Weights of a small GPT-style language model, trained from scratch on English Wikipedia.
Architecture: learned positions, tied embeddings.
Each number is 128 + 32 x the weight over its row's rms, rounded and kept within 0 to 255. Layers, rows and columns count from 0. The size above them is the row's rms in percent of the matrix's.

# layer 3 attention query, 320x320, rms 0.118, rows 301-319, columns 160-319
size [ 99 100 100 104 111  97  99 107 102  96  98 104 101 106  97  95 102 108  99]
[[110 190 104 139  89 124  89 132 112 126  77 193 111 169 135 125 137 145  99 108 192  83  91 100 107  64  70  88  68 112 131 138 128 103 158 111 151 111 109 110 106 156 111 137 142  85 113 130 157 142 123 104 146 162 106 105  67 138  84 145 106 109  57 201 127 121 179 147 103 139 144 105 128 146  87 154 129 150 135  59 111 126 104 107 115 149 105 141 103 139  79 155 150 134 157 131 142 123 156 124 126 108 127 149 162 115 119 146 177 120 114 143 117 139 115 110 140  93  75 129 162 200  80 198 145  82 111  73 157 110 113 110  60 172 122 181 129 127  99  86 128  71  84 147 148 110  90 118  84 114 124 158 121 155 122 191  77 103 103 178]
 [153 151 162 146 126 148 150 144 118 107  95 105 137 175 122 167 147 136 147 146 153 124 150 187 110 146 133  73  87 154 134 160 133  98 127 204 148 133 122 116  65 129 101 178 118 137 130  98 134 182 151 142 135 101 109 131 157 106 121 135 101 156  70 161 127 128 122 133 140 141 189 169 121 138 127 135 125 122  99 124 126 151 106 155 171 149 141  91 153 124 138 220 137 106 160 157 142 103  94  94 146  81 103 113  69 115  89 180 139 130  93 156 122  76 170 181 103 153  80 115 188 121 158  64 146 135 141 101  74  76 120 132 170 147 113  81 102 144 121  94  82 118 155 191  80 160 148 119  74 173  91 108 142  95 115 111 151 109 125  87]
 [183 106  70 118 129 110 100 123 117 159 125 113 126 112 199 104 152 129 146 135  74 117 163  94 101 117 154  84 113 125 109  94 149 160 120 173 129 118 140 130 143 160 159 126 148 110 148  62 120 121 111 102 118 130 155 162 174 109 104 175 105  86  91  88 138 111 157 180 123 152 100 114 139 106 141 125 172 105 110 115 144 187 186  87 134  59 125 106 127 127 152  88 140  96 157 157 118 158 140 125 131 117 160 149 170 167  91  95 138 133 136 109 103 105 111 148 143 174 120 108 137  96  98 166 141 118 156 107  89 198  78 108 119  59 105 116  96 144  39 195 121  90  94  87 165  38 157 202 104 157 141 123 150  72 121 105 171  82 149  92]
 [ 97 163  77 162  85 102 134 114  87  89 148 131 128 165 120  73 123 124 119 137 143 131 100 170 106  90 128 122 126 135 155 125  99 135 144 108 122 103 120  99  99 168 108 191  69 123 129 163 121 115 128 152  79  72 202 142 149 135 110  51 123 132 153 128 155 160 110  86 106 124 105  75 160 124 104 104 137 136 197 100 204 106 134 137  81 112 196 101 108 159 113  97 140 140 150  88 158 136 186  58 151 122 175 139 181 123 120 189 138 105 187 141 143  92 153  82  75 116  47 133 135  86 157 138 131  28  80 140 153 141 146 157 130 122 100 179 105 137 105 138 170 113 127 146 229  89 126 164 129 157 161 141 107  83 146 128 124 130 142 124]
 [200 111 178 125 113 192 174 171 163 111 133 118 120 140 163 141 166 118 161 150 167 113 153 123 106 171 176 129 108  84 144 131 169 100 183 148 144 117 204 139 111 142 141 191 171 100 137 134 145  87 135 122 151 207 122 147 112 126 142 141 109 219 131  99 152  59 121 116 133 120 173  72  61 121 169 145 152 128 168 140 109 139 121 164 175 102  83 143 106 119 144 170 110 121 128 144 127 150 102 127 138 180 186 157  96 128 163 146  85 162  88 118 182 146 141 154 146 148  89 173 128 111 158 127 154  60 130 140  94 134 119 129 140 126 115 142 176  72 105  94 110 116 170 131  87 125 197  97  86 122 155 112 149  94  90 140  86 129 161 204]
 [102 100  78 155 103 181 160 152 202 146 168 103 144 135 169 139 180  67 185 140 152 120 164  87 147 178  92 131 115 154 133 102 150 101 100 100 102 125  48 151 167 184 101 104 171 160 132 167  96 181  52 144 148 107 131 108 115 102 133  66 126 174 165 141 105 147 159 188  89 123  71 127 115 136 180  65  99 152 121 114 119 121 164 109 144  97 101 129 132 123 127 104  99 103 192 128 156 124 100  71  80 129 183 125 131 164  95 142 141 140 157 150 114 134 156  67 145 104  69  97 137 140 103 123 127 138 155 131 114 171 120 125 152 129 140 128  92 164 137 139 144 131 117 133 119 148 111 102 114 109 135 150 156 125 145 138 138  88 201 147]
 [106 182 140  59  89 128 137 145 174  66 127 147 132  84 211  91  58 107  93 123 163 132 115  64 146  82  95  79 145 171 175 168  79 124 128 178 101  99 160 119 123 150 173  89 205 161 146 206 144  85 145 168 127 126 108  75 158 188 140 135 169 137 134 120 110 124 175 112 181 100 129 191 115 216 123 166 105 161 141 106 152 167 117 122 106 148 124 138 131 112 103 116 145 124 145 182 152 146  87 161 159 109 110 143 158 118  95 121 120 111 105 115 186 120  77 181 127 151 144  81 148 154  50 112 200 142 182 135 112 171 189 116  92 105 151 154 111 139 141 163 169 164 114 122 114  95 104  89 123 159  95 107 153 177 116  93  90 121 133 126]
 [164 108 128 120 163  75 118 175 127 122 125  83 101 145 139 167 132 115 142 134 128 125 145 130  89 163 119 118 155 154 139 177 145 101 171 137  57 115 187 114 180 136 170 142  94 181 139 151 112 105 135 149 178 140  99  79  76 118 138 124 134  79  89 133 166 161  82 143 175 102  65 175 120 148 143  76 190 138 100 140 150 128 130 179 110 128  53 148  88 164  65 150  98 164 121 139  84 127 197 146 127 137 148  98 115 149  87 170 177 169 146 122  96 101 146 202 168 170 120 127 103 169 145 118 196  95 123  98 134 151 106 109  95 162  73  94 141 115 235 102 166 132 139 172  91 143  61 153  92 165 132 169 182 124 113 119 107 164 181 141]
 [102 202 141 183 148 207 123  96 138 135 107 165 129  95 132 149 139 111  97 130  76 156  34 112 158 150 151 116 136 105 123 145 125 154  58 119 114 185 116 159 168 112 121 129 176  80 121 141 136  76 118 133 158 123 109 138 157 117 207 152 101 131 122  86 103 137 180  98 166 128 107 139 104  99 162 124 122  85 164 180  81 189 195 143 107 146 142 185 105 168  95 113 165  52 123 137 112 114 171 196 113 139 144 128 120 125 112 108 143 137 124 118 155  86  56 148 135 201 121 164 122 130 141 119 198 165  66  65  81  94 100 157 111 108 105 156 112 101  98 161 130 127 136 140 114 180 134 139 123 156 108 114  67 152 164 138 109 148 158 144]
 [ 75 132  81 120 121 106 178 144 179 106 175 182 172 114  62 124 145 194 115 126 177 111 130 143 129  91  69 141 112 143 137 112 114  61 164 173 175  75 132  99 149 170  65 158  83  88 151  94  88 167 106 136 102 102 191  82  97 100  93 112 122 181 130 129 172  97 151 148 121 160 193  92 172 131 150 113 137 160 140 111 114 140  64 147 121 138  92 204 122 140 120 104 147 100 146 142 163  78 165  93 160 117 158 147  65 174 207 127 126 103 157 192 105 133 111  82 138 165 186 190 111  83 125 100 139 112 122 121 170 129 145 175  96 144 171 115 164 153 121 112  78  72 123 162 154  95 131 136 132 133 122 167  87 219 168  93  55 105 126  87]
 [ 81 121 176 116 105  84 143 134 145 133 173 119 122 106 121 108 135 122 160  86 121 148 114 154 187  79 133 103  98 132 128 150 142 171 104 126 155 170 147 121 140 159 129 153 162 126 113 128 123 157  43 157 145 134 143 117 140 121 122 120 223  66 102 120 125 128 126 106 144 181 195 115 159 127 143 151 131 176 165 103 121  77 110 159 136 165 149  66 114 101  84 150 114 156  66 106 130 137 178  88 134  40 132 165 115 117  63 110 109 106 115 171 139 128  99  70 126 141 101 105 136 126 185 137 141 196 142  75 166  76 161 145 169 155 102 145 119 173 119 127 165 153 147 177 122 125 111 119 154  65 157 158 157  86  62 171 157 136 119 142]
 [147 132 154  66  94 124 136 102 134 127  83  81 115 172 118 152 138  65 142 167  75 128 160 117 153  46 110  93 152 125 157  95 176 133 166 212 135 151 115 105 162 128  82 118 172 154 122 175 120 159 134 135 145  99 138 142 110 107 127 135 224 169 160 159 115 128 126 151 162 164  87 110 177 146 103  50 139 169 122 102 137 141  98 137  95  71 135 165  72 152  91 155 137 144  62 129 185 133 162  70 128  97  72 192 191 135 142 131 157 132 130 133 158 197 113 137 133 151 164 110  69 142 132 138  88  98 151 145 102  75 108 113 137 145 142 140  79 143 132  81  90 156  94 131 170 173  96 147 156  80  63 132 110 141  80 139 128 131  62  98]
 [130 163 142 175 129 133  85 128 152 181 124 151 139  83  41 138 176 102 120 154 114 151 118  74 115 148  81 147 148 157  65  87 129 170 200  63 160 148 130 148 143 115 164 105 126  90 102 164 111 108  92 157 178 217 112 154 136 104 156 134 149 136 126 138 168  82 124 187 159 128 122  85  66 118 201 140 147 147 154 104 115 118 143 118 157 144 120 187 154 102 147 103  63 166 103 139  97 143 134  85 148 120 164 136 112  63 121 125 105 152  86 158 111 134 195 164 112 140 125 138  95 138 112 148  89  71 161 104 147 118  95 102 113 127 189 102  93 135 134 107  82 193 132 142 127 127  71 102 120 129 135 114  79  84 140 106 107 168  85 158]
 [126 140  81 116 143 130 149 119 130  68 152 146 135 123 181 186 168 172 132 122 134  88 160 168 120  66  82 113  90 167 125 129 148 116 158 105  78 189 105 125 130 171 189  95 107 131 109  95 103 121 135 126 117 113 126 104 112  93 107  88 122 142 151 109 122 157 105  87  84 117  94 135 103 131 137 196 150 154  95  92 148  98 122 134 115  85 124 178  99  98 132 150 121 113 111  99 151 102 183 108 140 110  76 162 112 182 164 137 127 131 154 115 160 149 108 121 130 122  83  65 120 153 204 122 127 139  99 113 134 193 137 153  82 144 101 135 190 179  93 137 132 118 133 182 130  90 114 115 210 114 129 178 116 118 179 154 184 129  38  86]
 [122 104 147 124  55  93  70 112 141 101 130 155 128  86 137 115 170 148 120 139  80 121  68 123 134 145 125 160 202 143 133 180  97 106 149 135 127 121 144  91 128 144 126 104  70 168 134 131  99  79 167 132 130 113 166 141  93 169  70  98 128 119 167 151 132 138 104 211 125 102  70 106 163 137  64 167  67 104  41 135 125 135 134 113  98 145 173  95 107 125 112 124 138 105 177  84 135 125 150  59 172 112 104 154 155  96 160 152  80 154 100 105 127 153 123 151 105 112  97 142 181 144 127 120  96 145 138 147 134 156 131  54 160  62 165 131 112 159 140 151 178  96  81 110 151 150 146 104 110  72 165 140 157  92 113 139  76  40 110 157]
 [124 134 146 163  84  93 126  76 179 155  80 137 169 122 101 130 171 123  95 172 141 125 128 113 165 148 108 128 117 195 126 106 113 118  95 156 163 116 162  67  79 130 115 128 121 138 146 125 104 167 129 119 117 210 151  99 105 113 149 162  65 142 105 127 108  98 146 154 124 102 155 131 115 155 114 101 126 128 103 154  89  94 183  70  73 159 147 179 150 139 126 107 152  99 214 128 128  59 129 182 123 121  96  93  75  72 105 125 145  96 164  97 107  84  97 189 187 165 139 126 161 141 143 106  83 103 114 112 111 153  98 100  88 152 105 145  96 131  95 120  95 180 140 165 156 138 198 177 191 126 134 130 152 178 208 112 119 154  83  91]
 [123 142 100 128 115  73 150 147 131  97 135 102 139 140 123 136 193 172 105  98 140 107 206 169 189 103 106 162 132 124 134 113 118 123 105 138 113 103  66 141 180 166 109 109  48  89 200  91 107 143 114  94 101 128  88  77 158 150 113  68 139 153 150 187 114 103 160 151 116 129 153 152 159  71 103  91 108 148 164 155 139 125 126 156  91 118  99  83 112  65 135 130 180 113 169 154 144 124 122 129 132 136 104 123 163 112 117 159 169 122 106 196  87 106 139 185  93  65 164 108 138 107 103 117  66 200 155 121 118 138  79 110 128 155 124 174 102 116 111 123 114 125 139  89 133  83 122 106 155  92 129 126 112 170 134 193  93 135 168 104]
 [160 124 169 131  97 178  96 116 110 160 117 155 221 116 143 153 195 141 114 147  95 195 134 110 128 139 141 157  79 138 113 150  71 122  90  80  94 160 114 169 117  91 187 126 141 148 147 132 106  64 128 172 112 155 152 184 149 134 123 134 127 104 112  99 151 161 169 142 170  91 126 131 112 114 130 151 194 149 138  61 147 149 154 172 140  95  74 134 175 145 124 118 138  99 134 142 151 126 136 105 134 205 122  98 117 161 116 117  92 138 150  77  61 107 106 153  77 101  96  89 160  98 154  42 168  49 105 147 156 140 101 133 170 125 140 136 163  90 108 142  78 115 181 148  87 152 201  56 105 162 185 132 166 101 175 165 144 146 169 113]
 [108 126 173 160 117 117 185 113 125 128 165  74 116 157 136 136 106 101 119 140 119 171  78 140 110 108 111 168 150 119 121 148 176 113 140 111 121 186 147  80  59 159 209 132 127 101 148  45 168 113 129 124 125 142 136  72 128  79 140 165  96 121 170  64 119 116  52 122 152 127 184 108 111 121 124 177 134 107  92 128  87 210 161 148 127 182 132  96 146 112 142 115 127 134 100 116 149 137 109  89 173 196 117  98 159 136 138 175 107 126 133 113 173 141 125 150 138 152 140 165 150 133 117 149 201  74 135  89 140 146  94 112 119 117 184 145  86 104 136 129 147 218  97  76 119  90 160 157  76 163  83 119 114 171 109 142 197  79 133 108]]
# layer 3 attention key, 320x320, rms 0.113, rows 301-319, columns 160-319
size [102  97 102 106 104 104 101 106  97  93 100  99  98 100 101  97 104 109 100]
[[143 155 142 136 129 154 118 114 162 174 119  88 100 147 111 161  63  98 138  96  77 140 129 137 113 146 119 130  92 116 108 101 140  87 128 130 186 187 118 144 135 152 111 158 114 104 166 174 170 142 122 183  90 156 138 104  87 176 199 125 162 133 168  85 139 135 161 117 142 170 188 127 132 115 110  99 181 148 144 146 125 153 127 142 131 148  89 151 102  84 124  98 119 106 116 110  91 170 128  97  96 151 136 123 145 150 115 119 113 192 154 157 101  68 116  61 119  92 182 160 136 151  72 119 117 162 116 113 150 109 174 110  70 115 157  97 109  48 107  54  90 131 171 131 106 158 154 145 123 107 115 105  46  92 109 160 121 219 129 140]
 [146  99 115  94 103 152  93 142 136  86 164 140 126 129 122  96  92  97 159 125 146 102 127  87 104 157 177 145  66 162 126 127 150  87 119 142 126 104 142 131  36 127 116 126 119 128 170  56 173 116  89  73 129 141 185 181 145 158 163 175 126  98 124 168 126 159 104 180 134  99 110 180  81 173 164 160 139 113 186 114  99 115  76  79 145 151 136 128 130 142 130  99 124  62 135  78 105  94  94 151 108 142  78 146 107 201 146 205 147 117 138 128 152  86 135 140 144 147  88 167 161 153 168  72 137 109 168 132 161 147  92 187 106 157  68 161 151 112  69 164 145  93 154 148 113 173 139 129 140 126  95 138 193 133 126 207  93 122 135 168]
 [ 85 118 160 121 133 112  84 135  97 143 145  88 169  86 158 127 136 107  69  93 107 156 100 100 136 124 202  86 163 124 107 142 183 158 123 143 123 153 176 131 130 123 166 187 123 146 100  95 100  77 163 131 134 112 121 154 127 119  62 127 167 143 140 192 115 114 155 135 127 120  57 153 156 155 139 116 116 128 101 199 150 193 183  82  61 104  78 108 132 124 147 164 165 195 151 141 136 121 160 145 148  80  85 102 123 145 152 139 113 131  62 129 133 123  83 155  86 123 150 124 101 132 107 143 110 150 187 106 128 140 103 137  89 117 118 186  94 106 111 103 113 145 104  89 148 154 154 137 149 180 115 111 171  83 123 125 141  99  79 104]
 [134 117 113 141  98 104 157 144 114 143  98 133 148 107 128  99  70 158 116 142 112 130 106  99 154 106 136 110 149 145 130  84 119 153 190 133 153 145 166 108 122 146 116 143 124 149  90  74 122 157  35 172 143 128  58 108 103 128 123 129 181 185 134 168 206 156 130 145 130 180 120 127 169 112 127 136  97 105 134  84 130 151 144 157  83 130 171 117 157 146 121  86 118  82  90 180 109  84 115  77 111  88 184 151 128 111 163 126 215 131 141 110  86  89 107 105 110 155 121 125 171 164 142 105  87 117 108  92 173 127 155 150 116  86 151 141 167 178 129  90 113 154 124  89 183 161  65 148 145 157  78 158 121 115 179 164 153 124 147 129]
 [ 50 157 111 116  81 116 167  77 160 145 180 162 100 120  99 159 143 158  68 112 147 169 108 157  81 136 117 140 178 140 115 207 180  84 124 138 142 121 176 104 124 123 186 139 136 112 124 134 118 189 143 136 131  52 179  38 144 200 112 153 148  73 108  88 110 143 128 157 160  99 103 117  78 138  91 160  99  54  75 128 120 167  91 167 111 115 134 116  96 167 117 130 112 126 154 144 117  76 145  95 125 136 125 142 154 132 130 148 108 147 180 176  34 137 136 108 115 127  74 137 120 120 143  85  91 169 142 130 120 149 132 142 130 133 138 158 130 145 109  99 102 122 153 134 113 142 170 136 165  52 148  93 123 116 136 162 116 132 136 116]
 [103 146 125 170 120 138 150 138 166 143  71 227 160  73 169 112 178 115 136 153 170 153 124 140 135 131  92 119 142 162 109  42 131  93  78  50 125  71 142 148 147 115 137 123 131  61 114 110 110 159 118 159 157 159 155 161 145 130 197 120 134 101 117 170  97 146 158 164 190 152  77 132 137 164 153  97  83 161 115 138 163 149  89 109  86 164 138 151 139 150 204 116 157 119 121 134 190 128 112 154 157 153 114 114  95 114 107 137 153  89 160 105 138 117 201  85 169 107 128  90 120 158 123 172 111 198 162 161 173 156 149 125 111 137  90 171  99 137  72 172 145  96 131 142 103 157 138 108 188 146 101 155 133 123 189 163 191 123 136 125]
 [147 148 130 100 110 105 170 141 120  98  98 160  93 124 174 117 122 167 209  94 140 129 130 120 119 175 182 125  79  60 133 185 132  37 151 101 158  97 121  86 128 109 145 124 118 159 125 119 194 120 162  52  90 140 189 108 156 100 140 135 130 175 134  42 123 121  84 161 111 119 130 123 133  82 171 128 170 194  77  91 106 105  87 165 160 124 157  78 124 133  81 129 138 124 119 116  83 115 149 138 184 162 117 126 135 135  91  95  99 154 206  98 143  97 135 153  96 171 162  97 123 163 127 111 131  91 122 113 157 126 135 151 155 137 163 159 123 123 130 104 109 132  98 103 179 141 176 116 118 163 167  71 143 146 174 123  84 119  95 128]
 [137 186 139 137 117  72 159 118  29 139 117  92 102 100 149 152 110 155 157 130 133 160 119 134  73 126 116 109 180 127 125 145 133  33 134  81  93  76 170 124 126 105 131  67 119 131 168 170 137 191 186 163 107  65 137 133  92 122 158 147 140  68  94 110 126 113 146 102 139  75 127 139 168 172 164 147 112 123 109  96  84 150 139 122 192 124  95 145 146 121 117  85 127 137 146  76 124 158 118 175 165 135  90 122  94 149  95 130 134 118  95 110  59 136 153 144  88 113 134 191 119 146 151 174 149 145  48 147  95 138 109 109 116 121 138 117 125 151 116 166 112 105  54 163 174 168  94 149 142 132 162 145 158  83 139 159 132 183  42 113]
 [ 90 100 129 125  81 106 119 107 116 112 125 149 128  94 112 157 122 121 130 139 121 105 169 134 182  77 168 107 114 125  88 125 131 110 156 194 106 201  78 160 146 110 129 157 151  91 106  89 149  88 131 126 113 148  90  80 159 139 103 132 107 110  79 113 143 142 144 140 134 139 161  69 113 106 143 111 128 184 151 137 126 103 170 112 133 122 107 132 140  72  78 142 172 123 164 146 145 114 148 159 145 156 120 129 106 148 175 140  83  87 121 132 116 190 155 189  65 171 182 144  47 126 162  80 143 143 143 142 126 109 113  76 158  80 145 123 175 158 111 110  69 133  86 163 119 154 120 101 109 123 159 184  94 126 154 196  94 175 153 100]
 [146 145 144 144 113 130 103 148 122 142 112 131 146 148 132  87 137 160 142 143 157 139 109 175 106 132 165 112 175 143 127  78 155 176 138 179 111 124 102 126 154 195 115 153 124 119 111  96 170 123 122 151  69 137  83 119 144 196  97 100  70 114  76 151 173 101 138 122 138 170 114 122 134  78  60 140 106 149 167 165  80 113 175 221  94 152 171 166 116 162 164 178 170 125  98  96  63 151 170  68  94 122 133 157 158 103 195  64 139 204  85 116 141 167 159  77 113 146 129 230 116 170  95  84 118 115  75 151 185 118 125 128  97 113 153 103 154 108 152 151 117  82 205  80 176 111 145 162 118 142 100 106 149 144 143 108 116 107 119  84]
 [164 162 121 113  97  91 157 139 115 132 165 118 160 119 135 132 101  90 146  87 139 151 145  72 181 146 115 219 172 154 115 100 106 141  98 189 135  80  90 109 116 141 130 152 138  98 189 109 114 121  81 183 170 187 150 110 178 143 105 141 157  81 143  93 125  92 132  98 129 133 150  90 171 112 111 177 163 179 156 147 144 132  99 117 159 132 144  96 161 153 111 150 137 127 120  60  87 116 133 135 127  93 115 176 107 163 111 105 147 107 101  93  85  90 140  92 148 144  83 129 170 125 126 154 152 147  78 158  92 143 163 114 167 126 137  68  66 134  67 151 140  98 182 103 130  97 119  95 127 158 118 111 105 133 123 106 125 129 181  84]
 [144 114 103 128 143 125 163 159 140 144 116 107 158 133 152 147 137 189 109  92 110 106 177 123 136  99 130 140 171  86  95 106  94 193  72 131  90 141  98 143 183 100 157  98 128  89 131 119 136 163 162 211 140 132 157 101 151 112 155 121 119 186  98  90 116 117 150  92 155 103 154  87 141 105 128  94 102 181 132 116 100 132  98 194 118 127 135 137  87 110 112 148 130 215 113 119 120 144 153 179  96 186  69  92 184 212 150  99 141 136 129 116 168 124 152 231 182  42 113  95 138 142 158 139 201 146 134 121 181 123  78 104 121 114 113  79  96 121 164  89 117 139 143 132 145 124 151  76 114 104 120 123 130 140 127  90 130 119 125  82]
 [127 165 133 167  91 178  93 103 154 112 108 110 191 152  87 140 105  94 137 149 125 125 136 125 170 174 104 190 168 115  82  88 135 117 167 114 172  78 134 120 128  93 169 118 159 120 174  57 134 161 107 103 104 159 161 138 134 171 123 172 136 130 115  97 115 133 162 134 166  68 193  90 160 163 153 171 119 172 111 147 110 107 141 206 170  71 150 112 149 159  89 133  83  95 121 205 125 151 126 126 196 159 115  78 156  81 104 139 164 124 175 170 125 149 126 147 103 107 174 103 133 102 163 148  92 133 148 105 131 140 134 119 152 135 149 132 116 154  51 153  98 123 146 147  82  76 110 122  64 114  61 139 104 170 149 123  69  98 150 165]
 [154 167 149  65 131 158 121 141 111 188 168 138 168 148 100 133 119 111 110 176 117 136 145  94 179 140 184 108 131 147 161 103 196 103 160  71 170 119 145 174 147 129 118 129 134 178 142 106  72 122 155 166  94  86 121 126 101 179 154  97 117 148 154 163 111 175 189 110 115 150  57  99  86  95 143 112 160 153  90 140 112  94 156 143 106  99 122 100  99 208 166 110 114 109 109 122  71  84 125 105  93 162 148 150 144 192  78  94 200 107 147 118 123 112  75 133 138 102 123 137 127 130 121 140 141 132 131 214  84 203 128 126  52  91 147  69  92  89 173 169 114  93 162  80 111 123 141 148 135 155 144  85 111 155 145 159 155 129 116  79]
 [ 54 100 110 163 132 124 144 140 114 124  95 149  83 114 140 117 118 173 137 165 233  92 116 161 170 131 163  99 106 108  94 153 124 151  72 115 100  79  92 127 195 149 101 100 116 189 157 112  58 194 151 160 146 113 101 157 100 108 130 144  92 143 131 104  90 101 135 135 189  70  97 200 141 177 106  72  80 147 109  81  94 161 148 128 185 107  72 136 199 132 181  96 197 147 156 159 139 101 124 107 143 108 132  83 137  92 112 114 127 126 117 127  90  96 150  65 120 192 122 147 112 162 174  91 142  87  94 161  67 120 121 128  99 163  95 119  53  97 187 126 150 125  80  96 135 105 177 145 147 131 131 181 143 131 178 118 116 101 172 184]
 [122 122 196 137 106 193 167 139 148 154 133 172  86 150 151  82 148  89  86 122 119 152  75 146 116  66 108 143  67 156 100 123 126  69 119 125 174 179  89 140 176 134  92 161  98 199  98 155 138 114 143  76 183 144 140 130  81 134  64 115 147 111  90 159  93 173 100 192 160  83 100  61 107 120 101 123 117 123 166 157 119  95 169 153 134 185 103  51 131 132 118 155 176 142 117 113 137 145 160 142 148 144 135 148  80 115  48  62 158 128 141 161 117 134 119 157 113 105 186 117 172 111 102 133 141  81 164  79 114 153 155 151 101 102 109 158 166 137 127 129 159 138 187 144 145 162 142 142 139 176  99  85 136 115  90 162  82 175 116 124]
 [131 143 113 170 158  92 165 125  79 157 189  99 182 178 133 100 189 107 209 123 104  55 131 147 180 127 139 189 154 145 135 158 109  87 174 138 106 187 140 149  80 157 127 107 116 190 124  62 141 107 147 168 138 138 110  63 140 151 120 100 140 155  99  63 146 112 111  98 117 130 119 133 100 178 173 116 190 133 135  83 146 112 106 183  74  46  63 114 139  93  98 149 139  68 151 134  63 166 131 116 109 173  79 194 128  96 166  97 117 135 142 116 172 133 168 151 116  78 111 106 129 118 140 159  73 177 133 149 109 144 123 137 100 121 141 134 115  86 143 107 146  94 102 131 129 160 119  93 127 119 159 147 165  94  52 151 113  59  98 147]
 [123 151 121 110  78 150 158 137 159 138 169 137 144 134 118 143 120 118 106  92 109 133 101 108 163  67 161 146 172 112 142 179 191  97 172 107 117 154 157 139 104 163 213 100 166 115 114  95 109  71 136  91 126 108  97 130 120  94  91  78 154  86 143 131 156 156 119 147 159 135 115 158 138 136 148  99 127  52  66 155 115 134 216  81  71 121 126 109 124 133  69  94 131 136 177 120 152 109 132 160 107 156 164 129 118  72 157  91 197  78  89 159 160 126  96  85 171 117 124 177 137 178 160 121 148 156 157 142 106 154 148 131 116 172 184 144 113 124  87 120 172 148 117  93 106 125  98 127  99 135 119 163 118 155 130 158 109 145 200 112]
 [117 101  84 124 125 162 167 136 113  95 147 135 112 145 103 134 110 125 108 131 156 178 129 108 124  87 104 121 126 110 170 149 107 160 141 178 137 149 157  85 136  91  92 125 140 109 169  66 160  93 136 121  98 124 154  99 158  80 139 102 147 142 135 175 104 154 141 118 123 164 185 103 172 156 119  90 114  96 135 131 181 137  91 137 215  59 198 101 156 105 179  97 117 117  99 140 136 111 145 124 193 101 136 145 164  67 164 175 178 121 180 106 132 123  94 137  97 223  91 151 144 113 134  69  48  81 137  92  93  55  89 126 137 135 146 153 111 181 114  91 160 117 114 199 115 174 125  91  99 123 118 124  45 140 169 121 150  91 155 111]]
# layer 3 attention value, 320x320, rms 0.0931, rows 256-258, columns 160-319
size [ 89  93  80]
[[141 137 108 112 149 130 140 138 104 142 122 131  74 130 145 132 127 139 168 138 120 140 113 168  59 165 145 209 108 119 123 165 107 156 129 111 134 182 145 145 125 120 126 126  87 115 138 170 124 104 156  70 152 171 150 146 115  82 128 106 102 111 120 119 183 107 152 144 208 116  66 150 114  79  94 116 128 136 105 175 132 154 125 142 129 127 111 130 130 119 129 181 124 149 134 160 180 104  96 182 114 123 161 226 125 122 201 103 133  98 125 124 161 161 162  77 168 112 165 150  62 109 155 146 165 136  99 131 129 177 151  52 154 145 130 149 123 116  88 134 197 143 125 151 100 177 138 104 169 156  94 138 139 147  95 109 172 113 186 105]
 [182  94 105 107  93 123 124 112 130 163 136 159  82 114 124 212 137 170 164 100 125 120 119 145  75 106 101 169  24 142  89 158 111 162 144 151 153  93 111 121 137 122 132  96 130 177 106 106 112  99  91 130 165 176 103 121 120  98 120 138 123  86 160 103 127 136  79 128  94 150  99  63 108 147  96 174 120 121 135 106 133 143 129  84 134 153 141 114 148 169 113  85 186 128 169 207 140 145  52 127 166 138 140 157 123 153 146 167 163 145 149 118  92 117 111 167 148 172  99 157 152 155 192 142 160 138 182 142 149 110  69 108 138 112 124 150 118  97 163 131 130 115 102 121  86 125 198 186 152 174 134 152 123 131 173 156 142 107 135 184]
 [123 144  90 108 105 175  94  95 138 115 139 130  79 124 119 160 148 134 107 155 145 121 114 131 135  71 142 107 201  91 119 164 158 148  77 125 116  65 122 103 157 127 125 147  84 149 188  96  84 132 113 137 149 181  94 120 164 175 160 117 110 113 199 182 128 178  93 134 154  92 128 140 144 147 162 129 154 143 126 187 142  96 123 151 118  66 199  76 135 143  98 122 151 118 119  90 153 113 131 145 110 124  55 140 196 129 197 108 121 126  92  92 131 158 176  80 147  72  44 173 171 132 136 166  85  82 112 180  83 128  89 113 172 172 143 159 153 105 116 122 115 146 101 110 100 136 133 116 120 123 162 106 105 148 136 187  80 151 169 142]]
# layer 3 attention output (transposed), 320x320, rms 0.0785, rows 256-257, columns 160-319
size [ 91  95]
[[148 156  95  87  87  47 115 115 126 117  92 147  77 171 104 138 195 167 134 121  54 126 113 133  94 140  55  96 126 137 120 169 105 132 172 173  98 123  76 110 111 168 160 172 123 147 190 156  85 108 107 134 126 127 133 108  71 175  52 178 159 162  53  81 139 114 121 148 100 106  52  85 149 140  93 154 163 122 126 112 125 108  76  97 142 129 185 185 115  96 163 159 101 151 147 172 116 140 157 146  93 109  77 132 118 134 159 158 117  98 138 150 118  87 216 137 119 113  62 154 146 127 143 182 121 122 123  94 114 123 111  99  77 134 145 104 117 121 125 135 159 141 110 136 148 109 133 101 113 153 155  69 145 125 136 169  95  93 105 153]
 [ 91 141 203 188 162 177 116 139 124  56 166  60 119 140 123 107  71 122  82 112 130  83 120 135 142 139 111 195 163  94 134  97 171 104 101 109 133 120 154 109 182 136 159 153  96 114 145 132 129 101 168  96 115 148 137 135  66 143 114 133 128 182 118  80  70  85 160 151  96 159 155 101 168 111 129 106 110  97 159 148  92 162 117 114  95 126 140  85 141 104  64 183  77  92  91 128 142 143 153 159 158  92 105 144 149  37  98 152  98 117  99 110 140 136 165  81 107 102 175 145 150 114 116 137 117  66 109 108 133 133  69 118 127 116 118  74  99  66 131 149 155 204 133  99 177 174  81 162 113 132  99 145 136 161 121 126 131 141 161  91]]